Weights of a small GPT-style language model, trained from scratch on English Wikipedia.
Size: 2 heads of 32, vocabulary 4096, 1.77M parameters.
Each number is 500 + 40 x the weight over the matrix's rms, rounded and kept within 0 to 999. Layers, rows and columns count from 0. Numbers have three digits each.

# layer 2 attention value, 64x64, rms 0.353, rows 36-63, columns 0-63
519466496482614475528542467527420412526475403479585514476534426506511508556469466501516491488513525477517568506463523534488518523556571529443467510449511494557554504564445593594480486547491472
495476476427549527499481451542508497517483516594451443416518508459552486495444505486506531461513498531399480476466524502549574588543525528590525482539469395460564471468536509503541540459519516
494527528498478508553485531591493499503474479562539537525442486400534393437530535417501482504482464522444447496506458521453514595514521454501515502516476546514596435451494492499517503573538484
442553562470498496468529476446414538505506477535558488421513426486507518493511467489515426490452501512470446493488457526497474488480522503564523470515529488453525509444512548444531510499515516
511476532497616463546491553497539523468519476503558466467423458499452442518465447549484571470469503495532488534501497561578532437482485548534581471480427507451504521547515452518445442448518498
472444446421476498582541527495437533527461521533551497532449534499535515463431503482490562549420463472330470483512447441502604467522575527425412526481504488448470585463533563516497526471509472
470509526521502438470447485501472438523503485513504535523431434501567494541495536520521462526506568524476509534491547509535477497557427539480475556498524486507440553450517535446517470447515473
481515481589515517443552521500551460541506463472535515506524504563524426485477485469511456384481456480576532505501552555539510556520399498524481463460482579544497453471440511558542511479486582
534529478495521492504505485531472493533497415564471567509532490500414506524512486550470426519480549427494470471459466506475590489495490460487463509505492555496516414561511500489443516562487475
483486521496521556542591462468522491459439544560411493426462500562506544484513500465459460544493546482500554494547412506478455590511500562481457454503498464557505467536470560415529586465480556
530547463515485536472435538557552527479472494497515545489471484467507452521453559543497460517433482489490401554523423501465514498554513506422478516541500496454465459444486513429548457562555426
447554576509435475486484486510540533499510432416511506608370583579530386436564458520540581566521451406552535472547480552468406541534536510406496443494504464496437544470503516513508503488475550
483567514459562556524518456607477454534501521459619524500456427546573620441521446524533505513498531455438485502499489440505530455607540502450441461493493483468497519472433479432488494480547501
462477558526500446476459535482474539447533526580460419443470435520514496592448549406512571493479521541476535550481543521446508474455417526499479570493459455514505542481527418557527543445476453
516460504565478466576542547533515496441511486454483545489449433513563484460441513532505581509473530513554475512531521549504525489558491525530510460457491452487504506473466459487500498529557486
516519446409496466523558541492582420494452504490466536585462443563529480491552498496480495538451476487480483489561468570585538477463470516554475468484445425544513513488468528481485474490527536
463507578521508486477484547486418478417475608471578506474511523518474491407461410546566517594499490526417461544493522487493466543539547478485486480520530512463491546445483549509579499503504486
426421514517523448493484514542493512437588462516514508535504560476515418421514489496497478471444469510540430502468484434511416439468521501500457555477526497525465455512492507438516466570522448
504502481506550485400493476554400538468450426498485506525507491441573607508500485534537521587578551557464516595557480540448495491484504514559523477514467626500543447425550464471485525442474443
495550438539451483455518457498610527542437469570469570554436575471532513515536461531472532434544581486577546504509568518518442492541428520465529574478485522550519507513444542541562424488510539
462437549522520638453461502564607558430546449498542575520603497511503502427468401503566475469447537482479484466515506524504505547464483469558501538469615504551510469567440482522449475495496451
485386501516523485546529522460546518494581505507527559430539424467473444461525551504496503551524539533499513564501487526559534510489461542432499465536465553467532545565501629447442458505494513
457479515466474445567511446520445465546461537573552468535437447534494489437595509425498504545561570516495541514541475502537485494543553463449463415534468523570574510493445507500523489440476557
538471463540466455521475538563507527513533484494460495530529546480457527476478431552557535557485549465598528509511462476469474449487449425446482450514534501448467547541512498425510519465461564
456507405520516508452567526459543500527513493516488511544544443503453533558421519506365533458488424510571490520493562522534447486480561499481516472511524468499470482463534455505529519540465526
443509343478554505458520490467473529498497443476495552530578493571524447437527514562521502472470559541568482473541490501587434516535446515562583520472509491501488535548432463542580508498474437
545491546503475488470532505480421488495541467412520441503494496500485581521489515575491560495503505499493466527494509444486462492514469531529425565483510474460501505517453513514501494542547520
519480523506485476445408606507433554479549541488479430517537496556509507507528525466473464477472518569458493463518464472440572448543512498544529580494467459498570590444512462542555458488532518
# layer 2 attention output (transposed), 64x64, rms 0.27, rows 36-63, columns 0-63
489511428548420504526520497501418524453537503500527577568505394416534467454550530506512473529520516496486539488498513445503532409537447509504522518567455495560480581484540491449453474433466500
526520517506520529498520560487472525507465441496411490476462424541451499489509440522452501592542458482509507453542491497496555555460476523429494510543483526500501458516501491419504524531521516
519480526509451458427489477504481488510520534478458470493517512477473532529496467493451550496532471547490534523530517450471520498518495488537534494495540448493465454547507497498526493517493499
461457513501518454505506479459530468498499550509510506453519521427523482541465576525547558503533465523492551501538524479542546513527524491498480466433496444541503504409497498454510465479465499
505501543542481471512522505493496490475465478507394522510526440453534517512494560494509427546557577509511561508524563471524522551471454461485508565442484526488526479459444468471435481502527511
497547504476466437527569482525457469481540484465517529444588426536479470481479496509437501534604384456415509502535513513537474426601510476446475498460569587544560459527563478435416446484496522
533502515498478498542521458485437459514440572490483464466515561460572521560536552507456567503496493436527541569453513464506502544478535498503532499504500486533519426434557496458474519484554427
530493571501512485508510512511474541425520490489500532531461446448437514476511550507520473417485451538565438512533544467540445495474487485573493476486487505535494523502474548540498513509533553
501497461518449517500502584510566468530512504520486542530534430472498514492505501539456486563505506499497498533534505448540504481488503523527544495517421473508498534524509511479449507545513438
477549524478541492479507527524494556491480493495524456528473550533468534514496487461531517517492572491454508566495577436468519525431426504534538495490421544437476483447561523496524524416493504
432484537432507545478489548500434513512543551456515480543505472537480506553488522532495415495530457362434490504523496529463556523526507569505517505486441539451511499497575480518468514414481442
490575529567509506409513428505531487516509469527472567599491509520485524499498499538452501529492442515525452524487531509467471473524511579514444501495486525461491503557547528502468507502477493
519563479520463504529524533538458445454493500492484453491461511564519528495495563543522489474546497484510490552484437434482467536423501505563535506503433511524508525485507442464495488476594449
580512521502493451509463535505465490520432517492506552524518477459526539504527532564560457537550562499494565528543525439496494477512451495524587492469437485483523524563555553484454525490532542
479545488497527479470455579476515483500543486563507454468512577453546512522462476531506511455527541491503533512498573463474489522539452418490522534470512510515472519444507534557515454464528537
456491521529486487550523531516533426463536483517517462422482489447482524573520480479481505496421538429513506495480556540474532487486511535508450521497517507530469450508486507503517520503585471
534526494485539476447454470469527560483513530445480474529476489527517448492509479480498549494451528558495478540466418424508422485466504540469478521551522441486521543526578494501502510450513478
535533445523549527543519503492490483528577457515471511537524444512548479504540424533555427545492538461538515499551417550449492482489448495556511506480444470456538578519467570524493486569455491
491530497479533473537490501504468512475490459521525499487482458570465437533479558485573466456382541530513522469496481534475507511514541481446520509440535475457523470528454511424521466522433502
517487541457521524514473520506550459461509516484505490444537458478476515457533519511541479517478424488480505508441547557506489538544482479464497463454526446514484541516531477448527541485519454
485512477477504510496487566524485470503501504511522512480514451466424485558571521465486507504521533524590528489460539499578552495534442486548490484510484461522556503552456530510520506519448483
510484503479467507530532518539464488508462474563407485557468495471510548535464492523470555570504493471541491545479459539522459486524495489497544522492493524499540514513546440500493541490513481
505448563527483510573471415523513499456530462486515518495442499538567560527476527472483485490483537464496498547523434480513469469449492502524499446466513503550425550490526492522488476410488544
517507513480488523507500478489528540509470502511466502512514569556478459521512522502474494504489503516459483479472495503498480491490521469461476522528489517484546468508523499560446519518456503
497538535488439508492481473527524468452604469523455445483504551513522483416542472496509547447569415522483538535517508545461511539451504485547487513524474495490500566491523432510517504480477508
515482518559473458395527471501499461500511519518528533486546488481510482452521560536544525540603456481513486567468506483499560544542507564536445544505490525486477489532538519514438507540517470
477514483520492487526498510491501501500434549490526535484497488546517507471476518452468496390469502489517518470483531512475509505546504484516509433540557535471439483506452481500425467459549519
478491503404529537536450513534586510565476538501477494488517473555502438521497540456564506520574486477467471505515495472548458532563488568454485523496399537488499483529530515473456573460436520
# layer 2 MLP up, 256x64, rms 0.336, rows 0-78, columns 0-63
492522490561543467456439487411497442477525518471555490450497495515496440507480573510474565423525438468504497523525497458491543580411579544482416485513453512559494469540517480487413479550460532
438470422515547423483451518440449516492439532484436501524481408499519433457481486442464464480480519579543511463435523489392479494488525495576510469515475506486544553499498442460472418532496444
440551492503523536530503534511489490433511472473510501510541493491541482477448494556519517462478534549544459454485544484522534548462439495528481536504501532441499496472454483520533477534524441
528567541493446584510564522489522467521490467513539471525447517535507450547502533543492463484447500520520503491515496497525527476523485528436560536579461493545456536568515479472465491547499513
472480542491466420489457536521530434449546457453527452523513494518497521521509539473547504450472541470503546548532514521523488435524488427520443497586501553441523449457457447466507506461472545
459509531534517478549526521511524511545546483547464497453519476474543554506500506504472577505595436495472507476469513517448478563484505527525467455518500503516507525500433515523548507516512357
501463475505527473529499496595558497517514524487560558523599464508484509503500513496472539538462478498434510591504482479562511506534497443458524592512444533495500519493456482542523534533442471
515466444437528550484506493502468554518475446464460503493494474464463484499530503519491516483499481478469521545520474468554431552484622460486533537516489470493467496501544472479507548520538466
403506527527547488608466465508521467471541447515518505547521506453464471451415487540598586441512430450467471477451517515535536554499457472481511544513450450518546501413463574534469492436543466
452468460461483536505440550500485535509532449491524547476429487501437521485495459544520434391506478461572539501520452512591492530481519535582521534494470484561493449516541514484554533484446444
549475503525483513434511502523538548505526438478506536514514435471563486563510539548546536573574501445488461439478488562554531515489512450469479500563535527456463526484520424539440554505427398
569552484564458469543447523450535440483449567499452468576470520473502470494529536492516498475418551435458553441512505508526477446511540531489443523527502452515397532483501498437558523560533460
488393496508556524452491468437474459546456484510539566469544510489532471543531437521468563426511481484473554537493440505494490497600572465511494513538497557460509588524506507462459469471473601
523503485492456529516493490522536499500576489406513489492453507522492532453476514538531476467574514433585521512525486432522514520556458521519506559462471525485590472490442483496487581560454468
478532605471452493509475453533510615540474531517538569478542528512515493492510542550478529492521459495473512559480530469566534470427495492510519531542471482474468508520425486491467514549522516
410533456527507575519535545539525535483577470480504512519432504510462492465551464520483440501428504494419445489519484533433543454490446516507507487563453502521466487566491455467490564535542507
455537498568519511489471434501528482566537502463478502558469385502514535536541437476414529468482534458511548497550529530484482541467487499467427474438480492541540564511453473491487546503521452
485417451488474468516505503471446445531446442437435498546453493499511542556543504509477509502477515501531462540508487504513471532508453546521458516504422476453488498474517469482512465457479536
482506529551486496456499441503515565535489451539521443485552493471451522478432436533492551470559494490544477473587541381529456512498510492494460549517437514485527476508502583506479521526545406
447503479524514541471483595464532475486428553459502454514476442403513523535528506530527459516488532498472498488545499532478527538505501480524438542489533586428544475556472576569542451510535484
509477591548502476468502564457484511480502460482537632460523495531540520585466525517467537519517464559455535519537503473478512437523514499558499463531481463464521479549404548536458532583581497
455454531555529462542573473429511477527538481442464494438541475548482505510489504470509504514539518484518505503527574489506524479477536561565441538486412488538481512562523592504554549478500498
498474538466523574454562580529465492523455477494553480494546464454523486424523443522428446504472417445467511509426502446585488488483482550485456471522493499436465429464553466437509482594527497
435574468464471507424474534508582450519496484464508519479480542443593509530451509466427484483499516547466504512490508469549496504497551500508543494553524481502602437449504495513508491503532465
529491563475498466488513516482567535470493574509515438532518478534527554493535543493567446542490499499474513484443487531496479440515550405532462559508519478452487444472468506464400494539438472
445477546482511462508433504478502528486498568510497454532514507563499601438519498488451461431436533511557507536515438476457457485493530497486532467492449409529494483503494451443466530487566512
495459501527460493493563475461454480542475458409491489453467445431498491495495448498532480473481477485485487477458499462505454484437486520516524489520541540476457572495489497486466526521511533
488445576466481476528565526518442526555561460521472480439527508530527494495534519508444489513488511519482533559510501492512547513438453442414560522554540550501543421456472513560482602500536528
501549535486524496507494467451499531569511564500536518486507451399492565465502548586522582531516451450465500490510547521557465452492422511509496515551553523510535459490506514494501482494459501
507438496486507550505468475478448495443463558526492463496506401510549492531531527533501528511515451460520471568582498473550512502480472465493501454467488465508505470525500475471487506523492474
522487525506437448551508475491511480524581441466497478468487506487438511528538536475509474462423469513501538410458521484552501522499540523462552520512461500477559509450458504474516507488561489
510492508509493538504469390547502507479481541450557561488483491605493541482560478533508457497434507472559483491479555454511449559427529550479449535532452460486506479506452520474534509503536549
440490518539497510513471464557497418482558500474444531534499502469535548491507572447498470469431536440532448430471515524443369517509476510502553507543525512419467548448500528552556532554508484
466533561514466513481490514577438470551434490531520505416438476507468529473491494566536483503500558547452604397474558483424497455490504439475573497494498439418508519477570505460505487576572478
499413547481523461499470484445541530472418464521465471576552488424463469429453515506523540455477497480489457499529494544543530564534480491483463615489466503419494482521419571433540457493499567
489390500529503514457487542541514502458494497450550468507499530457425515443550491453426482502521480533439519504502448539490507490474558456501539494512483474476481512528594511539477497529494554
569545548456397583566466447401552475482521513512511512541463492521547456473515515545494491524497502461521559500505507540543450517471534473481516629551528502539467399422531560454411564470526485
501515472479540502588543473549486497438453521527495525534505569498492554487512473547477434488500526523498535604544559539537501538503494449492500484500469527508494473528501478471493538452507467
437448504544503482541455465529462541453517507544522500479479501496552518487443572428412483511578520547491492524462512468486492562518489455476546494506463479512454503458460491474541579517559559
526523510535455504543506574482487455479505459502536532442546489441549406515507520479500544457517527478556542492537472529494464508455540472510522533526536465488466463528513428534501484464535475
493483508449514494551530460505461572443560491430534532508519479508462531458519498513438521529441536511476491476459550506446550518435494475532460530502475455474525484570509552484500457477505515
527475554522499487472532526529428458543497422459585502499514539482488468539509511546525526487485487476531490472569537500489538478542447478510516508512441495569351469543541455459458534489508553
421506519484506503536496488501527523468493472510449492469538512495504570479511559473508532539512460542501535495550485438470445416508494464522488606535476509517481519519530501452474541466527516
556541571544549492479477421519439534547530476489523466518446450539531509479503509542507473573462494522481482407457509533538511524510486432509535454552506523467495538420496482516432569552492485
551444515522517479521539588510388483518561567483456494459449520484508531446463470537493412482485426497508519500483514544453468509526481464480565546529469564483487524486469503501485455484539564
507504547509551476443536479478517505569520498527491504528429533446489520481578486485466516548512592494555515502540492484590509491438533469511515544496514511493514532587524494413518502487534562
386518524536481522516506542569468550521549444475476526539476363496529494525504488496478451560505492512533506442531466478528527458503465501434463450556461551492455491531474504500480448515512464
474417451455487507553481508481498527517486497471547564544498477417446474441566450506470521485568498391534487526531537465604475502474452538483462535500527500467495510528485489399474615515494504
481500530498488427551455526536482486488503516564498536425488546500557505533454511566435494475531536525443531473493478484521522483529438482541484535514535510500473487479523492460446505503522508
495507477566482487477481467507553480584517483530490515449449504431515433506495556464536555401470439519501524514524474503481535531484579517435580522574496501546585510516557489496586552541554475
458527527482457475493462442482495503516506531372476452406541485500535498490513479474422454505530489490517447491446531491506530556432413519500484459520454494515534573496477474450476515548492528
528529571494544524474543458518511504476504509456449541472491496495550497491472573499470541466474508442518505504515497522504548516443462502471430499535492536540520424527546517448449439501473466
576518480529438494432555531513461485548512563478486434476479453558462557417496505574460448515512511548579519437605502492542578490496461476439501454569450495512501484558521437480511440519516508
461430567519490475551425476565527547489466491554488484532477479556539581538510557473512460474534486492528508590599536518535505526540542479464525574499552480546574476466502415481474552566501493
442468469561440507544518496479490567436544528491473515485526481533494484470555588471467571461490499552513534455523504544527512492514487514511505511559563519507498475490505497469485478476485538
483520508456466470475507525459497561528447485492542510480454452453530524579533533554470492520524459521449493534459492480529496531501451560447579515578510563483476488546477469491538566430537469
485511479499569565439486493506493498455461516464568578463481518508540413497464549494457553451550446430501533535549450477486520484498477521561439560470463490456467506574513428494503534520475463
467506516567404509539514448432518504533484517531448459579523441470557511442529529436503563531553454429475567525386430485499522513513387477497517487564502488482502478545458473515507501482536511
480469522558515491524475429513456526494485518536513518516493473520442491426563539490557479495540539440541541467489467448521467500534559517505487538522474474490512464437527402493494505559502538
496458485457581478527466471557428504435518503415523507547493532469531534517549434527492453480462426529507474491448445512490498500526445439490482459529509494472482474548529512540552513500491477
486553464540518582458542475425532486522562528499511447438558464537494513479520501569455573557524543473490528481473416518504480510418445454518484467562480500477488508505468500488546505511504497
427551511579509436482531481490490503489495487496456496499498419460484426468551538487512548489525533607570484550507495539483495478545504477531482532553509459526536496479449459427545578554441498
509565480554527464542520589531522525469556523473501488456521457585575491458471542471433446603485494467491545490522549527494446465460487463460565508541515564522448485428479484504501525515549538
495564481602527509545472478549533418501529498499442477550535535416540522541483509415626491458479493527508447513444460523491519561474455499595444566531497457523492459487498463474528582557598513
506506489512406437395524531501479469525489447509501498465450498534504538478566497447483503470471576464565499439497503494507512465458507563511584542539511421410520452496573469510458520559488590
447441494490575472520558543476506518574550422416515497494448522535543453484511469443529494477525550466446411472439487523515444454502548480486523564580478553449510560489486447452459464465474576
500423515489552487462504506441464533555481499548487516508515443494449488517516487520514549427519579491475488526493453505477445445583520491488523574512454478485504527374475524436505546492489440
479515531495546515485500460457512468518469491514530448516493474512528537474513534617525465449538464464475492553468536605497527487527521460508491546474510538532432527510545487485516512493497480
483508461528532475535456482418503440493571467493532454477486447489473576568390514547520579492515490516491522537477521521506528538475449514493510551547581521552554493576576541525568495494415462
468473536493464469512491502493512468578433610480489508482471526646484541422510490465430511472478487505447513482498496465563560479446542419575462508561507454537519502442561508517534511467538484
484448457555520453585521478515447460541522425511484495466522492508529506512473546518533422486480513519439546455470518549443498556500478499487515506513455554484537522581486500547502490506569518
486405514457501360405461455473420518525470497451458513495563490525490547499562500440454510455542502574460544442501512540422450450470499503468461527518465453543519469529481565454541486506523522
508471486544524453452578445509501485507434474440483544461541468528437541489449470520534535561473511540518510432569534460477458556463493526490459525492479477544522486488463504393514458552494452
475423520512536516535536543466517512493473507520440515460505546529484509547420455515489516502525520532516488508528575437490437528500551572472532514511506470477434471514482419451542536547512498
480503489561469504446502529483492508480529474537499538534537489538437457505506507538474507524431575514472542507486506468490496528479495471521444553512512533454549467576515526446478493537490561
479450509503537430524501524441598445547452529473541475505482591414538473555558513498501439511500525467536491477467474521504443526462515444587520517497509563532524540523455520469546559540520538
473490526405537485438494542488503509476487452517538508507434526479526531456452471467412495518484468530572528458554512474516518514514526466493481521504531463441473468534540574515481535519528479
455390540473479510514442485476501405558483506505562520437507536407523482458498509559567446472420584543447493468552525492520466492550549478550471546529482508516522501538507509541536495548475557
478463521458466486479531513381446524513531468522459476527495445483581469549477470583496481498572487454426522440465455516496545478509476496444515497497429524463493537512511450456510482560467493
# layer 2 MLP down (transposed), 256x64, rms 0.0809, rows 0-78, columns 0-63
524502519509506486474445461567474577476503463467520454474457583474485525466490504471448513497476489519491446512469550471536477514567399479507488510468556491524524478502507472512467449483555493
522459536486460510521555488524531508581541574501498506506532524519511567456497462548504463558462423468472556511507413550522567486486527504474533486503461580548509550472495543512470486455475537
522510463498513426540476472460505493523461486497492495527513474561524551565494513519510455528410556514571494553517449459467547450498495490543463455415484502543503490492458467542523462514445507
474388453529503492525473494494444477479510491489462495576536505528504437494538565506570512564433552538480425471569492528432534529495477476501510483467588507434493514522475434512508468471525480
523499489514538619473408515524494532424496433495481473451486607365518503476457478469505467482488419505518480431440536455522527481536523515554561496512543442523458451527548471429540583535555451
503503467399548485517473488443437476471530557499530504491518522431450451538567509489501511440484459532478569485507498551545533464496546534513444461414425521492481486497457457471466522420520490
491555542483545478499441492542532504491473509492498539502454440509508539435491499477371502478604421500561489537513429538516433445472516490539531518502539478471509525506439570511506500478529533
416435528584542548517537490535526434545519582537539538524537536553458364466453464525479480559486537526572456489481511455447512505502536467487481504449504492524459470464442503518570457523514532
477444460460498549473461490519547481447482552593450502487508446494519460491373536541480518458548441580497499468496432505509501459548489464491506565532505536581502484510487510497483496529439597
593539437423482511555546437500521501533597518478513508469476453450470466436423493456513526561497534422454555456588508514470497558488550505477517470451488530486482484439479515522485429482475518
589480544460506482504498532510509415492501443500531501485525520502495544555451527554521507482514588476460504550451507536507539506515456493458508476567466491518470481482488580496571491552456572
459460492437513512443493431552483546463464468504535492486505519477541517569584539523501470504491447498478519530539512472465479502484519439484484467543487546519504486459496510477474525507445513
528571471521521456460545555513459446538534504473522514504528519499442545521409510529450520508512535463493496499446484469470540475497509463483460528508512476508535487499514513496510508500443530
469498486517546492550545480534465414504545467548529467476490504584473481443530436475535490470488482458503538455475534504454487528572457470537446486465526512547442460579480544481491491498479536
560548544534473482490505511511484538464576560462509503493528507470516420463591524417392467499598515512498488578532470527467454512558460547495517575535519536563483537511499509509470445498563609
546519489452545491486470517549541520529527448560525539521582536525464429436460491558436480524437507490530479489409450491481500494490472518493491489542448561509571492587469459562510491474453497
551547492512482502530564446483457509452481456464534513486496526490472518520365529421510443466487520530475468440543459586483463449528558467559495537519588465513483511439505500476501465520480436
540526491506484493486522512523536533545488511553486504486517516485426470527461504382503498482497517578479440529456540477553470545493469517483524466508536567453501497515516537527469513474449479
472423577522559461512456540528456484529402559526526538423537514523517510481503517489517550497506483432479500497467577493461454470448500431508480511465580503459479496484518483500534551459467508
473461454560483476448475492457521512551453482541463493455549521536465514502491552513529558531510472574499521543463523503494525537501547499561522564505557501463486470513470485566596533448459591
597494470504513541528565456495482460485467514476439425553516503556487448559504443513482489470527540506496459563484479447515577559535497503447476503503446460499501588506461486502470499472511490
497507429535534528406458447540479501489433507480491508506556482537513453527446570467537520469540517541473480547499472505510481493566459511518476456465462532527519521443443527535393512495459492
448491496471397473515431471461484500524503584507471518518515479438540453521551434450532507532536450493535523538556503487494455531499476494537508536479493495482502529502542531553551435474473556
483488504522459547459505512486535474550459476464470522470493507517483553459524568516550555516532492525457483470498530567478487542535459535499519445473486478475480495483505404420499547508476538
435492480460437489526452509531438456560546407469454547465477455466525474555516432484500495434504501565521559525536534494449505487489529510399523495528479536512479472478485462438460534498507465
590468475500517437444494521496464463485516414527507517486552528452481502489392493459557505503550536478490528465435469424486523474525513500522469477529434517484528503466457509482505472445483429
510493541492488520404516449476453471519496573448560531468586481531432555487486507306531515546549418574507480471567455507520498502521503453498425455539530521470492524467455514511563448486517488
567506506527539477566484488564507486518456442488485482458495499555518464489525485552487498498547562472497505541569522416479503441430469495459558503512484474500528527495493408507480511445472562
524441503465492458443521508488464514515461494551495518534528431531518539572571485559493528474510543495571489525479541512459464507518535542526521515513478383470556550495522527509582538481473543
458538460492524503495515490485554523542522472511532532502558542486448532527434516424466552507555494509518421542445504533436487519507508497498515478493543455493529523468488518525488480499551473
434533461467485549493506464514515559523556551504509460478523483436482436547541481370503489535481487563488480560564516500513493576436548546498534463443580524543464567541480534422521527504516469
514574528496542559543561510548480497474537539508564504461562533424503548504521557590550524508529502498503495494406462504498519535534528469504528520533531593480547532462493497506474510529520558
500521496490469481489536532524542523501529503518505510500483457512530475486497543534525528516453505520465479561533489456488501544480443460465512487502533469445464511562494491464495485553496537
508544530536471529547414576480563451438440494538441534568471467445523495405486491540565538487473434520507466543502544520541451530507513502458494508417507488414478583522560498473420504510515533
600465497486540466486484526466463518500513605501489528527539492536544478482401516467442573468500445479539535541480509513476512464439488515474475402473513525538501471496464493468542371437519587
471460491470505522490477562520516533539484578512521489535548480544554469468469477487552457554513424573529460404578532456477475538515543523495531500544514483513467532596480470531629444485517497
550474540493543461461508487473412540530480558511445591569525477456375529545506518542492503477450546504471492508492419452504536489478554479518471557489497502532559441577487562522475554481491474
511489512474475542491492506449511546530531454484544519539480529506459467500475515439507487501492485488484470503528516520512483500481461563563522480470528490520523530483464512529532482528540459
587497602489474521462592541516477476482480484467448475506486493549456532412504466520524532513497493603446462513488505464508498546505531488488468595489549484489460466497551495529464484502540518
536532595465454519496503510424473464439558524536495536527530425558435478468509610455496451530454480510543456516440492493482441468488541492552460498459503484508513488486493509561551536548441479
532487483517486524495447523542493474468391498484457524489559448557486555515498539540487486488551502593524512518574445498463470498567503540454487475475488569509518525448518524508501489492493514
480450595546498616558443537492484503562493481497519532479541515547457534505559594457545521435492462532456550479495520469486454569491488436451508489470563461471624454534588484503530505503503525
480569518569488536511559440507460551459484505437470455492518444575524453478548540493515510516482517779504466508449522529481470451526504573446538545484518441471484448441537487476510545497506560
528533489468487451462574547515502451498481497508520483440587541443467444457501506516570540538535522531463521546455474450542514493492476526522520533550572480519560558481516520513495553568492442
541448483503478505535464447490443492509488470507506462477528547504449505480520512454516487489530503420521482499459529543490502514427523526494513488500498558518541509508438504461461505438440469
548452458538518477532451503553485533584503538536454510528527566529538498535503549472478474465507542572489453463482528483516494524459521487562483514467469530565514580568520565446531544517527434
557459462474534521564532508595520472525503558514529527515554525523491485518550479544523467506500462531546508533474472499551520512496495552512472506455474550493480480559457484531537408461559544
527532454521482450542468458509424570565508495514463586493456467505480451452492546547459514461550487470425504435451496433514460467482481547469502483452577464456483501429402338497507450543491545
493513512489421504464518520494486511440484453418538557502523473504522463457490520492502544495519453514517423533504521495538478508476586484506504536480509514454525417506462490510540468541519536
506521444497488533601413473542458512516510445484494448480448504514486407556501489565479528471448434549490544481478493548463507528562558530489567552527513485470535538539553474430553407521587552
549522474546487525471542402513543547484495519458495420468493480561456446539484564407498458487518481527504477508497505499507433549496482539525510542519514423486480494480484530539496502537509492
472537488504484459455491401456488519506498535498493470437556530481455468493491510399494526556525440537503482460499455471459463490519508560508495513463504514501506565468523552486559508473536495
497529507457511507490516509531507497499505497472572533463501528533514485412513540516542556539541520453499435543450492575417394502527469432456452519476454469507497516513488481465523499486456489
499463441473545574481482484421523483470590493487508479463504495468462502442510510449515554429561502405580510529541449530444498472485554512555439482548493531492485461551427564490521457536540463
441532579486535528524470506537561482412506521543423480470524467523540522504579519501488538489516466611512491517509495516451466484520496523534496466479542458500482523458560461516498490490475532
481526424544421557499472497507474489499410469455580522506561531409472508543523531482509537469449465542457421570479534474419487501474461567504480406487522589561467547566487468454513465548493530
460514513560471512501482463513498557510519432531512511457514478492481561511516510420470463479443517531493536511463498455509425517583477517501528436474492506545513450481566524515389442494600488
469499521480451470527510433569491504512460528435532479554623609485396522551416544548521482518474488458497529528466495511487547446505504527442554449481527442457462499492487487519573553455539506
448557501465512553546526528518534485494530496482450545483544502512529503515514554510490477484467486574564471533423535475540562495513483478556483526449580528513609534496536464458539421582554522
541541516535498504524521535486467503428415446557518595500554465427541474446509542506447496621541469575541466472528447387458448501509495495489478485482590494492545499567560524503491426449411492
458501533458501527482516587448537445528527522474501503485509576491464538487469627491496529545473535565467545452488504575516463427509530479515495487440463489490506511560550551486510492455488545
517554625570510543454599529542472584324532498523479441491537504500501443425482480546499548625562558724568493481435518490490527510530526457465406471450539523484499471480472426509553489525407514
483463495462511522499559510587463470533484444441505471472545585457538485491584486426517491477479522484542522437438538529502480550497484488446499435445457544496556478552472484560481529464444508
481518552434491465442572526501466501448498501457552450509566489453486520572514471507542455504515550462465467488428524521482500528470554469462456530505523504447511441548496452551471505493523484
544448465487549511511509523472528537446502521554451455460506499439479526546499515481482473541477494482463499489531439441520555496485526478469571469480521509527488545456475482513542490523400446
466518520402532458486500472473525353512507556463473517592512482530466447451438468507551501499439457485523466515468489493465490544498474531487541482535463522517515521529511473553406377550530523
548573501400531524519549494487475410487490382526482508469553478484446490551480495458483533576520511555463431510531489518457440508508416541445515450542532497494496502518479529576544505463461513
492444458501499502507521501484519505545525504557517548511531548483549540441528509460509525468572518507508476494532570486489505436503531522495562484451520527532489531486450596499520500521463513
471516524469458530465526470471515549487490488472570451525492484437540470465481489477529489489480500559509502502474542531526520516485486491462473485475505491448459482517498434454527512511586510
466520476481508518470477489395542522494428432568464501471583444490508479406574509523446456492538457497494479510533540529526479488456463537469544495525477480453449442583437482502479490582454494
566467502457483535481502416499562514502506497523515504381442494556472445488467559532477538493532500490529610525512503454476442550550555519433537504508517476562515525391539447416540524538463462
473443469510538496535456533525476484468513480547504495502510493463459499467484548442564479555494529439501463527546518470517523512438540413499523418511498576508466483531495432452469522535461497
435477466536460506511365514474446517475605549510539541515534546537508478503503485509526405443442499472484575538526548477414491456461574471473572475482501571600568541474483524498474549509480562
528452536475492546465461522496530511472507471513442441484497476415482522531513518476511485525448515498532547522473508564485481489510433447468490497525534469512536507546504575535479542452501489
497493522485468472471537457527510574510480470496508460429476477480583491494510530454491460476545478588527528577551455461481452432539477488495515368490492530526487569490542548510484496527491530
480455515562494516486472547477498640487472563571465493470503594515471539452565491500453408437490503538582452459516535604504573470445432511548456560327507586526411460556495527528491516398461584
528503437542458509509484487541529538497513520540534423550538512434515524500516467455479521488513469530490463529510498496492533524566550478487505453532500574481445593479546533535487493482492522
629489535571525489561458523381560512460508509507507473489460500539484504540481515478525443498560524450546535452470580539486559525489547492502541561523492474525464465545519520559550514511451554
519504483459510524594510471572501479491496493440498520491474552472451564522490465537510517443561539462477498478552441464461486474533564466477575471529548506499511516475492511574470542561501517